config = dict(
    num_hidden_layers=8,
    attn_scale=0.0884,
    bias='none',
    init='uniform',
    optimizer='ademamix',
    weight_decay=0.46,
    max_grad_norm=2.0,
    batch_tokens=65536,
)
Each number is 500 + 40 x the weight over its row's rms, rounded and kept within 0 to 999. Layers, rows and columns count from 0. Numbers have three digits each. The size before them is the row's rms in percent of the matrix's.

# o: layer 3 attention output (transposed), 384x384, rms 0.0193, rows 50-56,178-184,306-312, columns 96-191
# v: layer 3 attention value, 128x384, rms 0.0211, rows 51-57, columns 96-191
o50 100:471422444466534544474556537540470513501447460434507540515504486462507494475483431443503475489574501520542511574541493506469471481465477499485519517536424548588536476515520566511468508510454567452482471510515468533469516504496536476508437491508441482498407513515477545469512521535513486504
o178 101:530458554529450472509541527521540512522493520506461514534491461493446540476504550544518581441533548484490536438551412536498522553558532453501439513460497421482518522546504517477487444488518476487533607468492472519548503541469466537462561513519476449535462496460558522470551488532459488492
o306 088:482465457506471486551449509455539510520497485478490525504457451487493521487531515458575494478542545468458466509516478538496504532522451474481470544424510481515538533495577465544479486553489486454456577462549460480450429560499476553472468529559500422447482482473473513510537483533531451471
v51 098:523517527526462452495498474516470448454470511506461529579504500499476488517458458457471467543466528533503520503505494561450515509522523527558514527492480573416463530548473549522535574461557457468565485496475479420500535471508520525560541526434459425540593546450527463529540460489533532457
o51 107:551475456558538425451498515483502517565504565489548479503552555529551593460528470507562471511525503521465519632542486513487434456457521519539522580519473492467448515493491559486512432496513536470507516500521457546465464538512566454497509489572496506390484453478489509460459534458491503516
o179 089:545479465464574501566495487543528530446582529533485480530445483525503486437534495496524440577461463441473522511437524544439489484558423469542539443517445485523497538529482489512513439522470497531505439521527364492485473485470491522485536484458470485476568490546505479517539443513530446525
o307 094:535532490486552420527497422507634512489473491450530502461581510495510460472514503503564485467600530445489488584455495478508463476544492535507502500493519553559522485462502481471489381560452507452516521515514381528483552542525575468458516482549549492432446447518436478562487496475479567518
v52 107:502494502539543508522554435515585491438460557521482493477538460544585498527507449498487454497498475475511475436487444562454480540463546459460508482464424484480536523474501519508538495457547427493531480532540480490547551537494539497551490526548525437497521526491522565458482514514483500444
o52 104:419527528539471480518521613469470547528477565527519477502525522473518499534491537498470512503494525497488528509567490492465440561504493488524392481580581400482484499519462496396475569494460530503486576489516437522479402469526484491458452508434459537526465598559562498424475569487412470425
o180 122:479476533491531423527457535456546463446581477511567384500489505588539527541503518472606524545439444515497509480480495569516534466550420515469524515466430501517489474529461562543388529452455502472483470512482432518530490515421457530478464473457496475415429475570484421538481533524524494465
o308 089:430560542549468493546467522432546473466510500543512544524547526473540412578428485502470487542514503500455523501487439486569477452477357582512492505514526479504570443474524525467525505557470512533486548505503440517494529465505496503500523583512491533481449488524472458532429497480487514467
v53 101:471493485507539541465480446451571529485544405491520452538556514563496477552574507484493535527524503526467499444519563487505487483558457486559558509535516506534493564495475457526430519464556555464514528446517443454519530399542520574473441496400536465565449439483455489430516548475540493442
o53 103:562533495446488513476534469482489516533486493447496598500450517481519533438470516425487560514529521440548478529495424548512505473477458513489440563476484516525520476473465580463483451502466513449524565470498446485472521508509503604486561499608514516490485444509550465492466572519581539511
o181 109:542591429453529528439533475488501543440486537536517458451436524456473546541525453547434454487472480515528524500460503504488476522508478472488514501506461426523551430436475452490502544521453443557545511507487565476462494441509508457553583565454526572502547479464515539586503494541573459488
o309 086:505558393481553541448489485490502475446443567452532495535501455437542486469511486488473496500522531462491507581518476482537490504495529533507459447435563558538569535548491522453490546471601468569501570508458409435491498478440520524461556553527492507493542497497483468522465419601563556493
v54 104:448503518478514501546541462447430543561503490477481589566505510570462523474447529506470468474514484473488539456466506489483543529448524521562542476569519465513490522459522472480514490474428513563483516547553540558524458474585446446580450499508538527546556433419501541464507507465499584532
o54 112:347504467501553440511494546515545478506493478496474477476459549550513495461486409578521540621522528540417503599489555568468498489494476455446544540452431506500468533501494447528500496504574539478471461423497480512482488482500509479552497530496481476435483411504440407533507452477473479475
o182 099:528508510545550478624445425540559539546511480551454428562468533538441528544482441442508418510467408457494498508479474522447432550458512497501448483505506523450457509479507487477427496523590517489541451431520492521524494440462514442587483514507502487569606450443512463484517522485462454570
o310 100:462489528503512451604496476486544546488543476537447437497543532573526529462541449519482544460444442535424491592476559575431549476468504467448487574493449454456528565519497421493493523541531465507509461427540552504477495433454494465515553501484515442528509446527517451464589454445508512489
v55 095:472508448546526552558533438525500480426526548469506511454497521489497564532495496503439472536489418515486479485448567484542478518523532497469540485503463530557488486428501431477496551466444470522528495555519459461466533510452519563437563515489473461465528502538557543462475533484505526477
o55 109:499454492595458531478515549467514512411531581536514485498561534477514485521423580504504495486475528476494487435467499518499498525439513504426513471482466475537499492541548508563475538517465520530389532524435511487506493488514566485498526532541508537493539513481551540495526411526464477471
o183 101:586480448525441471494439530587492504531528536491535501489449517448493479493496477540499551499472439485479481441484503475491459455532389505476414522564529471473534394475448465486565470481514550433534498503501498558477518473441462537453474420486493472495474474420474520582569483498505505550
o311 082:505487487502475505482460492555490512542479526536502515465513523506569475516468489471543518508524516473517553471554488494510505502564378522521507507523496456524504479488455569472525539531411505472481507556540563497516523472507477490521516435536523560539577519448510500592510380468474442520
v56 094:575476532537477492576571545484523518486446424548485594536444500514517449508457500536462526508521464539449548518510449527499443530493473522493518479563520555537500533444443484553503438535503456527502484463524477529546500487533461545475521508576523487466428509565465501492499477500469553550
o56 108:433530512515453504484432535527455540481546546514497477527493412485488502526523517492526526478499485582500467509477494480421511520511411445495499500457542466494455472538481466530500582534511512565526572557468516503543507489497475532575546518464464505531496497503523403450508476516473469458
o184 103:495558449497504481496509513486451557498480527552556593482490525521550489546545456484523461569507485498474494481514526540514493489553412609534600458525449484525522475545490434558481531569446483541366490491521428483380513489571445507540509561453502531528571514508433547482431486471587491520
o312 083:451515506483533522483487437457500465481546575446513484525557540492532460494515493461520497572451471519558450555539564539522437520458412529454534481503450481536476520530482514521446488495551510568499509486468432500426558502450455480564491538446493540526456463518500507481397442510492428521
v57 107:549497569405527533530434517448471536541566392518532528450499504457548528562537563501523522460490534558518485504437524496487442517478498485453512442502558398518484473500491467498521438522497546575526474435483542436482456453495554505477493396519436522499548498557519536586448537464467486520